Weights of a small transformer language model.
Size: 8 layers, width 640, 10 heads of 64 (1 for keys and values), 71.4M parameters.
Each number is 128 + 24 x the weight over its row's rms, rounded and kept within 0 to 255. Layers, rows and columns count from 0. The size above them is the row's rms in percent of the matrix's.

# layer 5 MLP up, 1280x640, rms 0.0376, rows 1027-1041, columns 160-319
size [101  99 106 103  94 104 106  97 101 103 110 101 101  96  93]
[[161 157  96 145 125 137 156 172  89 157 108 169  96 162 148 124 115  82  83 158 198 143 154 134 171 134 135 165 103 111 119 139 137 130 142 164 145 118 129  87 165 162 114 114 137 110 113 135 100  98 134 119 152 141 116 107 155 148 152 128 138 125 148 127  80 101 121 111  63 166 127 159  75 149 132  77 129 138  97 158 126 148 111 157 155 163 110 143 154 169 102 126 185 157 121 127 136  84 153  92 118 115 116 157 181 142 109 110 115 110 153 151 112 116 100 126 141 113 116 139 125 112 104  95 106 133 125  94 114 107 135 122 127 128 104 117 127 142 135 153 150 152 169 130 150 119 121 144 119 129 113 168  95 170 128 118 124 129 150 113]
 [107 134 142 127  54 132 107 171 141 156 152 141  97 125 113 149  85 117  99 109 109 104 109 208 179  91 210 136 115 125 154 140 103 163 120 116 157  91  95 169 106 129  98 132 127 126 101  87 133 111 119 113 155 148  71 118 126  99 141 143 145  86 151 167 113  85 158 107 124 129 151 133 107 141 133 127 129 117  98 122 136 150 127 149 134  81 116 131 144 128 122 162 126 150 121 130 153 105 143 113 102 181  97 147 118 177 137  85 118  96 119 101 121 112 155 136 109 111 185 113 116 140 141 123 164 134 132  87  71 112 116 165 142 165 141 149 146 137  68 136 144  94  66 116 134 161 112 106 134 155 143 129  86 114 136 145 134 101 113 141]
 [144 118 117 125 119 147 148 141 134  86 103 120 158 144 167  87 127 123 121  94 148 141 132  82 121 164 125 144  91 106 110 131 151 156 109  91 120 153 170 137 176 112 162 127 115 136 134 142 172 161 130 129 146 145 128 111 138 131 129 110 106 140 120  99 152 128 133 146 117 155 125 169  77 117 136  75 155 143 111 157 136  93 116 162 136 134 135  66 120  85 126 126 127 178 143 143 122 115 131 144 141 131 117 131 184 127 108 115 147 118 180 154 163 137 128 154 145 151 136 141 116 118 113 142  86 158 102 131 100 115 105 114 126 135 106 151 173 113 100 107 111 165 142 155 159  83 117 149 138 106 185 123  96 122 126 104 150 130  89 103]
 [145  97 140 125 157 134 132 126 158 122 127 122 146 133 110 110 123 139 129 141  72 152  84 115 114  84 116 125 127  76  95 145 143 112  97 124 133 139 116  96 129 122 145  79 122 158  86 111 129 143 137 159 142  87 110 135 151 121 102 104 145 182  96 147  85 111 155 118 111 127 111 106 133 194 144 120 136 151 156 112 119  89 132 118 133 139 112 109 160 109  84 123 151 136 125 158 142 118 174 154 116 122 142 122 117 113 147 134 135 123 124 165 113 131 170 124 136 139 135  84 123 106 102  77 154 127 130 113  93 108 171 172 127  96 104 154 116 136 133 144 143 150 100 142 126 148 121 138 158 121 138 129  92 116  71 158 156 123 139 131]
 [109 143 145 142 122 109 119 150 153 107  70 145 127 166 156 130  89 159 118 137 113  97 106  86 118 109 100 151 136 136 139 133 135 132 162 146  90 140 126 149 117 113  87 133 100 124 124 139 122 147  94 126 138 133 136 123 131 106 132  81 140  62 128  97 129 150 107 128 120 171 105 140 167 132 159 128 147  88 120 142 119 121 148 150 168 140 105  74 104 132 174 108 130 146 158 115 160 104 133 158 100 155 116 104 186 129 123 157 148 132 105 130 112 128  92 137 122 144  72 170 127 128 137 111 155 133 108 129 146  82 119  93 131 141 169 183 139 123 105 146 130 157 140 156 123 162 117 116 170 141 157 106 152 132 133 159 134 140 103  75]
 [ 75 118 154 155  83  92  85 132 132 105 133 142 106 140 135 121 147  88 112 153 152 110 135 149 159 123 113 127 166 146 106 147  85 100 110 116 159 131 141 121 120 137 168 147 115 134 113 126 129 107 154 104 126 159 111 146 108 144 110 145 139 121 143 122 137  99 143 112 177 110 111 119 133 113 110 186 133 125 142 160 124 160 166 111 107 108 113 110 160 151 110 111 129 139 170 140 167 145 131 115 127 154 109 148 163 151 120 105 126 135 135 108 146 105  83 119 173 139 139 100 142 141 165 163 131 148 154 135 105 123 126 101 157 136  91 136 152  98  98 147 148  94  91 149 201  81 125  91 131 137 120 113 135 121  76 117  88 129 100  74]
 [143 155 154 136 116 119 127 156 126 126 122 106 152 142 106 131 176 114 141 143  98 138 108 102 109  69 125 135 151 148 146  97 144 160  97 117 131 114 111 121 107  89 101  98 140 138 112 159  95 108 115 143 125 150 149 164 122 127 112 161 105 130 139 128 128 156 137 132 103 113  76 108 135 121 125 127 113 176 138  94 162 111 132 130 122 104 152 117 147 127 137 161 128 126 156 131 135 107 145 142 100 130 138 122 171 116 106 143 131 119 113 188 126 142 143 107 141 141 155 140 127 111 147 167 168 148 129 131  93  97 124 135 112 106 154 154 131 147 162 121  88 121 110 116 133 151 138 101 160 138 144 115  85 147 125 109 117  89 125 139]
 [110 108 105 144 136 112  98 185 139  96 127 115 126 157 109 117 124 128 149 150  95 145 113 123 140 142 159 111 134 113 126 113 141 121 133 114 104  97  91  99 141 114 157 117 133 141 154 118  67  93 156 106 132 100 152 171 157 132 140 123 106 107  81 202 125 145 132 137  99 128 149 106  90  94 157 121 142 184 113 129 117 129 103  91 139 159 161 160 107 109 123 148 129 128 152 106  96 126 138 112  91 143 145 118 134  92 130 136 141 105 122 137 128 144 141 148 153 114 137 125 131 125 120 168 106  74 115 157 157 167 163 128 123 131 131 104 133 133  45 114 153 146 122 120  90 160 118  92 132 124 149 165 170 118 101  90  83  98 143 148]
 [149 123 100 114 132 143 124 147 100 100  64 154 184 105  83 111 121 133 104 158 129 128 111  78 155  73 105  95 142 147 138 119 154 121 180  63 102 172 134 108 131  93 126 115 142 171 179 103 158 109 130 130 140 135 131 105 121 143 133 164 164 134 121 153 169 112  87 110  99 122 152 119 142 113 144 134 117 125 144 149 135 147 123 138 136 104 131 160 150 138 129 142 123 134  62 128 111 126 116 124 142  95 107 164  90 137 140 129 109 114 158 141 122 122 128 109 131 166 143 116 117 153 140 112 118 125  96 106 112 161 165 109 139 106 134 145  79 115 128 102 134 121 140 158 170 154 112 102 138 151 148  54 158 109 128 126 144 153 175  96]
 [148 134 142  81 126 168 111  85 166 144 135 127  72 139 137 115 116 108 114 156 125 158 125 153 192 127 106 140 106 104 158 140 120 129 132  84 140 168 101 173 132 127 115 115 125 110 130  98 140 112 107 122 127 145 106 104 128 119 107 103 152 109 127  91 124 146 140 117 118 170  95 122 133 153 164 100 159 111 159  88 121 112  87 147 119  99 116  98 137 173  99 150 116 111 122 106 111 130 161  97  95 124 136 101 173 194  96 143 109 137 101  93 181  90  69 138 139 117 105  88 124 133 124 111 131 147  89 113 155 131 114 150 123 143 194 142  99 109 137 104 146 127 119 169  88 136 116  95 130  99 125 111 147  97 124 124 109 169 131 118]
 [124 130 113 131 124 142 153 116 126 106 101 152 158 136 121 130 116 165  88 155 106 113 124 144 139 114  79 173 189 134  68 137 131 160 133 124 136 110 119 133  98 179 129 134 119 106 114 173  91 129 125 123  90 150 124  95 106 111 142 128 150 159 105  97 121 106 115 107 116 155 152 111 129 149  92 132 131 134 129 148 149 122 112 125 104 151  99 102 108 153 115 156 110 180 137 158  95 118 157 149  76 117 111 128 156 154 144 168 138 130 109 154 132 129 114 141  57 104 103 108 108 137 123 166  77 113 130 131 146 137 139 118 148 155  81 141 141 133 140 125 133 130 139 153 145 152 138 127 137 153 181 148 121 136 123 137 148 109 158 115]
 [ 96 138  87 133  86 122  80 105  93 139 172 131 149 140 177 122 119 151 148 136 116 126 113 109 118 138 141 188 138 103 123 178 130 153  94 109 106 184 150 107 176 141 106 119 127 125 156 110 131 133 125 149  95 119 108 134 154 120  81 137 122 128 157 103 133 154 111 116 133 144 101 150 158 112 143 122 152 161 129 135 111 124 186 147  56 152 100 117 105 106 162 100 137 129 156 139 162  96 112 109 104 143 171 144 151 125 124 123 133 106  83  95 119  89 145 121 151 126 118 163 156 124 157  97 130  91 106 121 111  82  83 159 159 120 136 149 114 146 102 136 144 150 115 115 145 146 137 122 136 108 123 156  98 132 161 160 124 139 168  98]
 [118 105 115 129 131  71 155 129 131 123 115 130 131 110 106 131 119 129 155 170 126 120 136 142 144 169  84 125 138 138  65 122 115  91 115 179 145 175  75 150 161  94 117 141 136  74 118 151  94 127 100 140 144 137 169 128 122 169 105 173  88 144 168 132 161 113 118 130 140 125 118 170 146 160 127  97 123 166 105 161  91 106 103 158 129 107 114  76 153 138 136 134 148 135 133 149  99 120 133 140 110 146 116 158 119 118 124  90 107 131 119 114 115 146 133 156 149 117 116 121 120 116  93 120 104 111 132 138 125 161 120 120 127 129 155 182 125 163 102 142 159 166 118 126  87 101 103 134 104 117 167 124 157 127 131 178 111 111 131 129]
 [117 111  97 156 134 144 113 149 101 145 112 131 117 107 133 140 171 128 127 171 113 133  80 133 137 141 115  93 146 150 104 111  72 154 109 165 133 102 123 119 172 150 181 157 108  77 125 138 147  98 122 156 159 145 150 149 106 130 155 176 153 156 149 108 126 177 124 145 160 118 111 171  99 133 104 118 101 119 125 135 105 106 168 150 124 150  77 127 142 139 137 115 161 105 167 126 131 152 162 129 114 115 140 123 156 156  94 133 100 158 123 141 114 138 154 150 162 122 137 123 147 145 139  93 110  94 130 135 100 152 129 147 115  91 128 124 119 133 135 131 143 130 127 124 147 134 196 181 144 143 140  71 126 108 158 165 128 119  99 144]
 [131 131 161 143 111 148 147 131 132 131  91 137 145  87  96 133  92 106 142 130 150 103 140  86 140 124 126 134 141  92 115 144 125 105 100  96 128 119 160  69 116 156 114 104 169 146 107 137  97 125 118 133 156 115 102  97 113 158 156  86 154 104 133 143 120 120 149 167 123 173 115  73 119 129 151 102 119 122 107 118 140 129 134  73 156 146 156 148  94 128 127 130  95 183 139  99 167 112 111 159 132 170 173 118 133  95 132 141 143 116 133 113 116 151 119 111  99 113 115 136 127 149 154 122  50 140 135  96 113 141  95 134 179 163 109 126 154 151 131 122  91 162 123 139 139 139 121 101  75 129 133  71 137 160 167 136 100 115 150 161]]
# layer 5 MLP down (transposed), 1280x640, rms 0.0313, rows 1027-1040, columns 160-319
size [102  99 106 102  82 102 104  98  98 100 111 101 102  96]
[[125 138 168 159 129  94 152 121 133 153 127 139 192  81 145  95 112 139 104 141 117 104 100 159 115 126 113 111 120 138 119 157 120 151 140 142 155 182 131  81  78 122 118 124 113 117 109 124 124 164 146 119  90 130 149 126 145 106 144 129 121 163  99 107 118 109 174  84 151  97 145 147 135 173 113 125 114  88 147 102 122 124 109 101 147  70 127 126 113 124 142 121 156 113 109 112 116 107 137 179  94 136 139 134  99 143 143 110 108 143 150 161 113 164 125 130 138 130 146  67 159  98 149 159 130 166 156 156  97 141 104 142 120  85 117 131 110 167 104 154 144 135 118 138 129 154 109 147 131 113 144 143 123 139  97 113 134 136 126 131]
 [151  90 165 106 121 103 113 144 151 107 113 116 119 129 123  76 173 139 139 176 143 137 160 138  87 108 129 154 140 129 116 131 124 149  91 136 163 131 111 143 112 133 112 133 148 115 116 142 141 160 100 153  95 129 159 158 111 165 140 140 114 132 126 118 157 144 127 142 161  98 106 115 191 146 109 120 149 167  76 145 157  71 114 140  90 172 131 145 101 113 142 130 137 150 190 116  76 128 113  84 110 142 175 134 121 171 125  96 141 112 124 141 123 153  88 112 140 128  85 140 135 148 132 158 136  97 113 136 131 149 110 122 108 154 139 118 150  96  94 109 115 169  97 129 122 112 138 152 103 147 115 113 114 120 143 103 129 147 109 132]
 [ 90 120 152 126 109 103 128 167 129  73 126  99 172 175 101 105 111 159 169 124 130 144 148 107 150 115  87 193 142 132 131 139 158 125 162 161 120 142 153 176 158  97 162 140 151 101 123 114 139 171 121 128 130 145 117 139  98  97 115 105 111  78 116 129 152 151 165 117 166 130 115 119 110 128  55 126 112 104 153 149 137 127 123 156 141 105 128 112 113 151 152 145 118 129 139 148 113 117 114  97 141 173 119 130 129 146  96 138 120 162 106 140 158 131 132 133 147 128  93 166 108 142 120 150 135 133  97 170 131 132 127 146 119  90 161 158 131 152 115 154 108 144 123 156 117 105 150 114 153  73 144 112 142 134 135 121 117 140 129 139]
 [114 112 160 108 127 129 173 138  92 116  97 107 142 137  99 143 136 103 140 107 165 126 126 114 141 101 128 169 172 176 141 113 118 155 103 150 178 115 119  96 115 133 138 160 124 125 103 182 147  99 135 163 123  83 148 145 118 172 111 119 109 113 131 137 129 116  93 118 146 115 101 115 186 163 113 110 105 161  99 132 150 147 119  97 121 118 108 117 120  95 109  90 151 136 133 123 133 145 119 152 144 108  97 109 129 115 136 113 114 200 160 132 104 109  94 137 133 137 132  79 172 147  97 176 118 148 144 139 116 113 129 159  74 177 155 152 107 106 141 132 150  98  96 127 136 129 156 120 125 128 124 148 174  88 126 122 110 128 156 100]
 [146  96 110 139 148 163 143 124 148 158 131  93 100  92 128 140 133 119 132 107 116  83 164 163 148 115 148 117 120  93 151 111 146 118  53  95 139 118 119 121 112 127 165 111 125 145 143 119 125 113 162 135 129 139 116 125 106 136 136 128 142 204 143 161 106 124 118 160 143 134 137 136 145  66 128 120 147 124 106  45 125 141 110  82 137 135 190 127 142 102  95 122 110 112 116 152 135 145 145 107 155 120 128 147 146 135 101 119 169 118 123  60  91 162 153 136 142 118 147  76 126 100 185 146  93 119 137 101 140 145 117 180 104 135 123  99 139 108 147 103  96 135 104 110 143 112 134 108 106 124 125 103 127 130 135 151 102 108 151 139]
 [145 154 101 116 101 122 117 134 152 130 189 131 110 137 129 118 156 160 148 144 125 103 161 129  75 113 162 133 154  95 126 120 107 148 126 135 105 151 126 120 156 114 153 140 139 130 126 105 164 116 130  89 153 121 121 175 111 125  99 170 129  96 127 157 120 122 131 148 129 159 139 149 116 108 143 125 124  86  85 141 128 200 107 101 133 106 152  98 119 170 135 108 135 106 127 135 118 154 129 120 116 170 127  95 152 124 108 123 152 100 134  97 108 118 151 140 129 128 126 139 115 152 157 149 147 141  86  71 141 122 124 109 163 117  88 144 109 122  98 163 154 114 130 148 102 124 117  83 165 129 137 145 117 134 132 140 131 103 178 143]
 [169  93 139 114 131 125  96 125  94 121  96 128 156  98 120 121 150 112 123 160  89 130  73 124 161 111 124 126 157 111 138 119 127 159 126 145 152 133 140 100 119 160 137 113 135 101 113 164 104  94 148 144 114 140 124 167 123 115  93  74  97  94 166 100 125 134 126 125 115 137 124 151  77 167 153 120  86 136 144 156 138 140 165 142 140 115 145 167 142  93 141 102 144 161 139 128 118 140 131 166 128 124 113 132  62 147  98 143 100 135 119 146 163 120 147 100 117 143 131 108 170 135 123 140 149 121 151 116 121 186  91 140  86 168 124 102 119 155 148 104  94 155 175 174 123 142 160 125 133 103  82 149 117 128  93 118 111 145 183 108]
 [136 124 163  91 136 106 167 121 145 136  94  91 128 144 106 105 118 132  84 164 137  80 154 132 139 139 103 117  99 133 111 141 135 142 123 144 126 183 148 104  99 133 158 114  93 160  99 123 112 138 129 154 186 143 126 112 162 122 119  84  97 115 107 119 102  76  95 115 131 118 133 144  91 138 106 121 133 115 128 130 174  97 104 102  78 145 109 141 128 115 130 114 167  89 149  95 138 173 142 120 159 152  89 103  91 128 137 147 143 102  89  89 133 166 167 130 130 124 142 152  82 124 104 135 154 118 161  97 129 140 143 107 156  92 163 125 130 105 140 128 136  92 136 164 169 110 132 154 112 117 165 139 115 107 161 119 114 120 139 121]
 [135 143 105 143 136 142 115  96 144 155 114  92  87 151 125  94 107 122 144 131 163 163  91 154 114 142 113 108 110  87 126 122 146  98 200 122 126 101  96 160 163 159 121 129 151 135 146 108 144 171 128  89  97 127  94 116 116 136 175 172 107 128 161 143 137 112 146 110  81 110  98 154 135 153 107 136 140 201 130 111 100 159 111 136  66 109 129 106 107 135 116 122 140 161 171  79 135 143 123 153 113 127 135 115 112 133 109 141 132 131 152 135 116 143 126 132 125 116 104 159 109 116  86 144 146 152 129 123 168 106 109 114 113 136 125 111 156 195 135 167 169 139 109 136  89 129 146 151 145 107 107 174 189 130 135 157  95 125 158 146]
 [120 118 184 118 100 103 154 176 133 155 118 159  82 183 140  92 130 126 173 130 143 145 145 122 141 100 122 147 127 163 156 138 118 125 142 173 126 123 138 116 126 118 126 134 125 103 123  95 129 106 121 116 138 121 150 118 107 149 175 131 130 119 148 179 123 140 124  70 150 156  96 127 126 141 147 145  97 135 149 120  92 135  96 171 126 122 114 133 111 110  79 110 132  92 151 127 113 138 116 138 111 161 110 111 144 121 131 119 156 119 144  96 146 102 143 119 154 131 138 128  66 108 134 119 108 106 102 109 109 118 111 127 138  95 126 120 159 143 102 150 140 149 151 125 153 106 171 154 153 137 156 137 113 169 154 107  94  95 145 142]
 [121 136 126 152 118 139 135 115 153 122  90 102 140 140  47 123 116 152  62 153 126 138 177 143 129 157  98 179 113 162 104 101 129 133 184 146 138 132 105  68  92 128 143 146 108 165  94 115 114 110 142 108 167 145 138 130 101  82 157 155 142 160 173 138 142 128  87 146 127 107  65 118 157 152 125 142  99 100 141 154 169  86 131 117 153 118 153  99 163 164 141 119 131 116 122 103 166 173 144 108 158 147 148 131 103 149  76 152 159  78 126 156  87 123 139 130 109 116 152  75 133 138 118 130 149 114 152 101 124 126 141 143 119 137 120  93 173 123  96  93 137 146 148 114 126 136 142 123 118 164 122 147 130 127 136  75 118 128 112 129]
 [105 124 108 155 136 144 121 120 148 130 152 138 138 150 125 153 111 133 148 137 174 152 149 137  73  90 109 122 154 102 117  93  90  97 109  87 117 164 121  86 127 136  77 152  90 153 134  99 119 128 130 128 128 111  81 146 126 153  87 120 152 119 152 155 154 113  99 112 165 118 140 120 104 148 122 151 146 111 102 120 146 137  73 137 101 115  86 141 114 148 183 130 111 138 136 123 149 146 145 107 111 150  94 148 175 139 130 133 103 125 139 103 121 112 173 136 131 129 136 140 121 101  93 135 141 114  99 102 126 118 134 141 138 124 122 154 109 148 146 143 165 173 131 171  98 149  88 147 120  97 141 163 158 138 147 106 132 101 138 147]
 [166  98 153 131 163 147 120 139 130 146 156 119 158  90 105 136 107 150 133 123 160 101 121 141  94 115 126  70 183 177 150 105 161 117 122 161  93  98 104 131 135 148 116 123 128 117 119 154 111 150 116 129 108 145  84 146 132 110 125 171 128  95 110 108 129 135 114 123 141 128 131 130 145 104 132 127 125 154 120 145  98 110 111  90 101 149 111 117 139 100 115 127 118 120 123  75 115 105  91 162 134 123 106 100 107 122 131 143 135 117 112 103 128 149 183 125 175 139 143 124  64 117 150 153 122 158 150 116 132 151 114 157 129 153 101  98 123 150  98 144  80 159  90 156 155 124  96 131 107 106 183 134 127 163 129 116 128  97 153 113]
 [133 110 123 138 119 146 135  78 101 116 117 116 105 145 144 142  96 102 135 116 153 121 129 168 167 113  83 144 132  78  82 142 147 136 165 135 123  94 118 120 147  91 121 182 120 139 160 120  91 156 124 108 147 138 121 121 159 101 117 118 121 126 142 107 137 108 141 117 122 102 117 149 120 168  73 112 102 162 149 162 108 118 134 153 115 128 110 133 137 127  89 168  92 136 106 129 118 113  86 144 158 156  71 130 159 137 150 142 112 140 140 151 103 171 150 133 149 117 151 137 151 150 152 109 157 112 158 122 131 113 106 153 120 150 138 103 156  74 133 103 138 128 112 143 149 124 161 141  90 147 127 123 147 122 108 140 134 118 107 110]]
# layer 5 MLP gate, 1280x640, rms 0.0376, rows 1028-1041, columns 160-319
size [100 107  97 104 107 100  96  99  98 101  93 103  96  89]
[[120 113 132 129 160 105 103 124  82 128 162  77 119 141  97 108 119 168 159 104 168 175 139 143 109 130 135  94 129 162  99 125 147 102 105 151 119 142  84 101 145 127 111 140 144  80 109 132 105 128  95 158 102 130 136 169  89 145 121 123 111 107 109 109 146 139 127  96 154  84 126 130 160 154 111 104 129 150 145 123 100 123 135 134 135 133 118 127 140  90 101 120 138 100 203 144 144 174 157 109 113 126  88 117  92 135 144 158 161 107 125 151 138 116 153 113  99 126 106 129 157 119 155 157  94  92 161  99 130 153 135 145 107 147 151 123 142 117  97 135 110 134 106 115 122 112 116 106 104 156 141 145 113 127 152  92 153 145  85 168]
 [138 129 138 145 116  95 131 164 134 133 162 147 116 148 140 140 152 111 140 126 108 131 154 120 160 171  98 178 130 118 107 145 167 139 104 150 134 137 107 102 159 141 118 132 101 113  94  99 189 154 105 141 126  72 132 135  83 134  98 139  95  91 157 154 130 158 109 115 128 144 171 145 124 139 141 137 112 166 105 170  90 115 132 182  99 149 104 139 131 146 144 156 108 185 162 125 137 153 120  88  97  90 111 167 149 143 139 110 108 142 166 137 135 141 166 141 107 141 121 161 102 126 142 143 124 167 109 129 152 129 184 127 134 127 112 144 109 129 148 171 107 157 160 127 111 141 106 135 150 136 158 125 129 176  95  86 164 156 126  78]
 [138  81 141 119 158 114 144 124 139  50  87 121  97 116 170 117 114 171 130 115 117 152 165 156 105 128 135 147 148 148 144 137 103 128 124 123 116 106 109 115 113 124 114 105 169 138 116 122 126 133 140 175 107 113 144 156 123 146 112 124 132 132 129 119 115 162 118 117 122 101  82 107 151 115 111  97  97 158 143 120 113 173 112 122 173 105 115 130  97 128 105 132 139 118 166 101  86 167 162 146 164 143 165 114 134 113 114 146 115 120 143 132 121 119 124 122 164 131 104  90 167 107  89  58  97  81 120 163 133 185 170 162 100 170 140 133  95 115 142 115  91 139 125 150  80 161 101 133 154 161 124 141 114 142 115 116 159 139 169 155]
 [130 125  79 142 132 199 171  81 151 147 143 120 117 116 115 125 113 153 110 153 134  94 149 153 151 137 101 116 144 109 126 132  92 134 102 117 135 176 141 153 147 106 117 121 170 108 117 105  87 140 131 108 116 138 153 123 107 167 186 179 118 227 147 137 125 145 158 134 156 123 150 104 138 105 152 160 135 149 140 107 105 145 142  95 147 145 160  95 123 137 127 144 108 129 118 127 127 141 139 123 134 151 124 122 111 128 105  88 145 127 128 121  97 138 166 114 129 149 115 126 135 103 138 111 116 157 114 105 103 155 128 132 168 126  89 140 176 129 137  80 103  93 110 137 122 106 133  96 125 119 147 160 148 100 153 169 126  94 121 128]
 [167  92  86 108 146 178 143 123 123  71  77 124  98 138 103 111 145 105 124 176 109 101  92 169 121 181 138 103  95 125 116 150 145 109 134 102 104 116 145 115 107 149 113 114 116 115  80 122  90 104 120 129 114 145 147 109 123 125 156  95 164 141 107 165 105 156 124 144 152 135 104 110 135 147 122  94 105 172 120 145 119 101 171 153 124  66 167 116 137 107 133 178 172 144 133 101 179 107 103 145 141 156 141 134 130 129 114 136 104 108 153 151 104 135 141 150 100 162 147 155 102 138 129 116 122 145 127 139 132 180 132 118 135 154 113 133 174 133 116 116 125  98 128 135 150 106 119 125 115 120 118 142  87 132  75  85 129  90 154 153]
 [166 104 138 179  77 132 146  92 165 145 154  94 132 156 144 164 132 125 130 127 123 144 117 143 136 129 128 161  83 119 137  92 123 108 104  98 133 124 127 157 145 137 120 144 144 100  73 135 103 114 166 126 112  95 132 125 172 154  82 135 130 165 134 113  68 133 149 142 136  98  98 215  94 124 136 161 110 154 126  71 138 132 131 115 106 148 110 155 141 174 127 142 159 171  99 102 126 103 105 132 120 126  63 132 114 111 127 129  98 151 101 167 124 129 153 127  95 145 124 140 110  92  93 103 126 148 115 134 131 134 122 111 117 120 147 136 129 115 114 174 116 128 140 129 132 131 129 139 134 150 127 160 142 134 157 124 128 114 102 123]
 [179 106 116 160 122 143 131 132  71 153 120 106 151  90 205  98 136 114 141 114 140  94 159 131  78 115 124 130 120  92 128 144  83 108  93 149 160 118 103 110 125  98 187 151 131 134 155 103  79 130 103 123 145 139 117 139 155  94 121 170  92 119 112 119 140 132 145 119 118 158 168  72  77 116 120 118 119 112 170 140 109 165 131  88 114  96 108 119 124 142 103 160 157 107 145 146  79 142 109 129 145 208 106 163 142 105 119 124 112 124 105  85  72 121 123 135 128 128 139 154 159 121 117 158 130 160 163 106 122 145 174 162  95  99 115 129 114 114 123 107 123 157  80 116 118 157 143 138 141 139 173 142 144 131 148 115 148 115 175 107]
 [122 138 161 141  99 108 136 166 128 120 132 113 135 159  85  87 115 137  97 135 135 145 116 126 112 121 100  80 188 159 127  98 131 114 145 125 120 122  91 121 106 120 126 118 131 139 107 137  88 151 144  73 145 143 129 104 112 134 154 109 164 129 114 151 152  91 130 155 103 139 134 117 122 146 143 137 148 154 142 155 141  91 113 161 110 136 150 141 127  96 101 143  86 151  89 129 169  94 128 132 173 112 162 105 137  98  94 154 119  72 147 171 112 136 151 169 168 120 129 157 140 111 141 133 123 162 132 101 128 168 126 150 119 132 126 143 130 100 158 112 114 137 130 103 132 140 134 124 128 105 209 112 126 133 133 119 155 117 113 118]
 [146 139 126 155 141 113 159 135  81 127 120 154  80 112  99 112 125 128 105 140 123 109  81 132 141 129 170  88 135 130 138 125 127 149 123 132 135 150 140 112 100 112 106 112 152 154 135 130 133 160 138  89 149 130  86  93  90 111 120 157 119 168 134 148 121 139 135 108 146 120 148 157 105 104 125  95 126 132 149 139 135 115 123 117 139 140 149 151 104 119 122 112 107 148 158 152 116 138 154 125 139 167  83 131 125 127 102 145 151 185 160 158  95 112 162 143 127 170 154 170 105 112 172 163 170 127 140 127 119  71 111 104 154 142  83 161 149 157 133 146 164 117 120 119 121 122 147 104 139 151 159 108 114 185  72 163 127  97 121 125]
 [115 164 124 107 133 105 156 113 143 100 153 106 107 146 178 124 146  82 120 149 123 138 128 114 150 139 191 114 146 132 135 136 144  98 120 111 137 131 164 134 125 104 118 128 144 173  82 127 137 133  91 125 136 129 114 117 115 133 153 135 149 128 137 132 147 123 133 120 119 125 134 156 141 113 126  99 128 118 157 114 139 103 123 146 136 190  94 157 140 103 120 137 132 145 199 125 134 115 110 118 135 114 173 157 183 100 131 132 133 122 134 129 107 113 137  94 166 142 116 146  98 134 116 133 135 141 110 140 137 169 118 144 122  90 218 154 104 116 122 135 144 161 170 156 131  96  83  66 109 131  97 102 133  73 155 120 147 157 117 129]
 [ 90 131 116 131 148 111 168 143 117 125 107 133 116 120 150 145 117  62 116 145 136 103 143 149 142 118  87 116 104 111 100 142 121 117 143 118 136 116 127 103  98 128 106 134  95  95  88 149 104 132 136 141 114 137 147 115 126 102  91 134 132 144 139 183 103 107 132  98 167  92 176 144 114 146 111 143 146 116 126 157 128 123  66 128 164 118 139 149 145 151 122 151 135 122 141 124  93 189 179  94 141 164  81 127  94 128 184  98  86 129 152 145 142 115 121 141 116 161 167 162  83 118 155 113 123 195 145  76 116 172 122 156 132 118 116 150 136 161 124 128 138 163 152 150 109 112 117 119 142 134 129 111 129 149 117 131 101 128  89 124]
 [ 78 120 107 180 159 101 152 125 140 120 134 161 142 134 144 159  90 129 100 143 123 146 140  84 158 149 103  78 118  81 143 160 148 121 161 170 103 157 106 125 146 142 127  91 160 168 134 124 119 112 113 117 147 137 104 105 137 118 137 167 168 120  81 137 112 162 134 113 168 112 137 123 143 147 151 103 119 122 120 146  89 138 161 115 124 115 131  89 160  98 111 120 148 167 149 151 132 141  97 187 144 156  74 135 112 156 122 111 130 113 104 198  87 129  87 100 114 121 111 127 109 127 147 153 102 151 138 151  92 152 122 164 145 139 127 106 125 148 150 130 109 110 147 124 115 182 125 116 141 123 124 149 142 150 141 120 172 127 121  78]
 [143 114 123 171 152 138 136 133 113 144  75 151 118 114 111 146 108 141 162 128 128 111 157  72 121 140 140 169 150 103  73 136 133 142  74 172  95 143 151  43 128 169 101 131 134 120 143 154 129 118 129 153 159 143 112 115 118 145 115 139 158 135 103 134 111 133 123 128 148 121 146 107 140  91 104 118 110  97 134  93  94 134 108 135 174 173 145 115 100 128 106  85 128 116 171 154 179 120 142 117 113 126 123 157  91 124 151 114 152  87 135 115 107 133 166 137 138 157 154 100 167 136 130 152 104 146 140 122 131  95 144  96 147 121 130 185 133  82 123 135 124 138  82 133 146  99 176 123 118 134 132 100 109 162  93 136 124 117 158 113]
 [138 132 147 181 110 180 149 126 157 150 134 150  79  77 110 113 104  88 127 116 149  81 131 176 171 122 128 136 140 124  98 145 111 111 141 110 132 165 162  68 137 171  84 135 125 101 121 129 118 149 136 161 143  98 121 103 163 138 147 156 139 127  77 160 132 140 156 150 184 119 121 146 135 146 149  97 160 179 130 124 143 123 101 112 137 133 152 107 112 114 105 163 143  87 106  91 153 105 149 164 144 156 176 145 122 111 152 124 177 162 128 178 106 151 145 121 128 151 111  93 120 127 167 115 116 138 122 123 111 100 111 160 164 115 144 129  97 167  98 107  92 140  96 175 131 111 119 111  96 102 134 137 139 129 119 126  87 118 152 125]]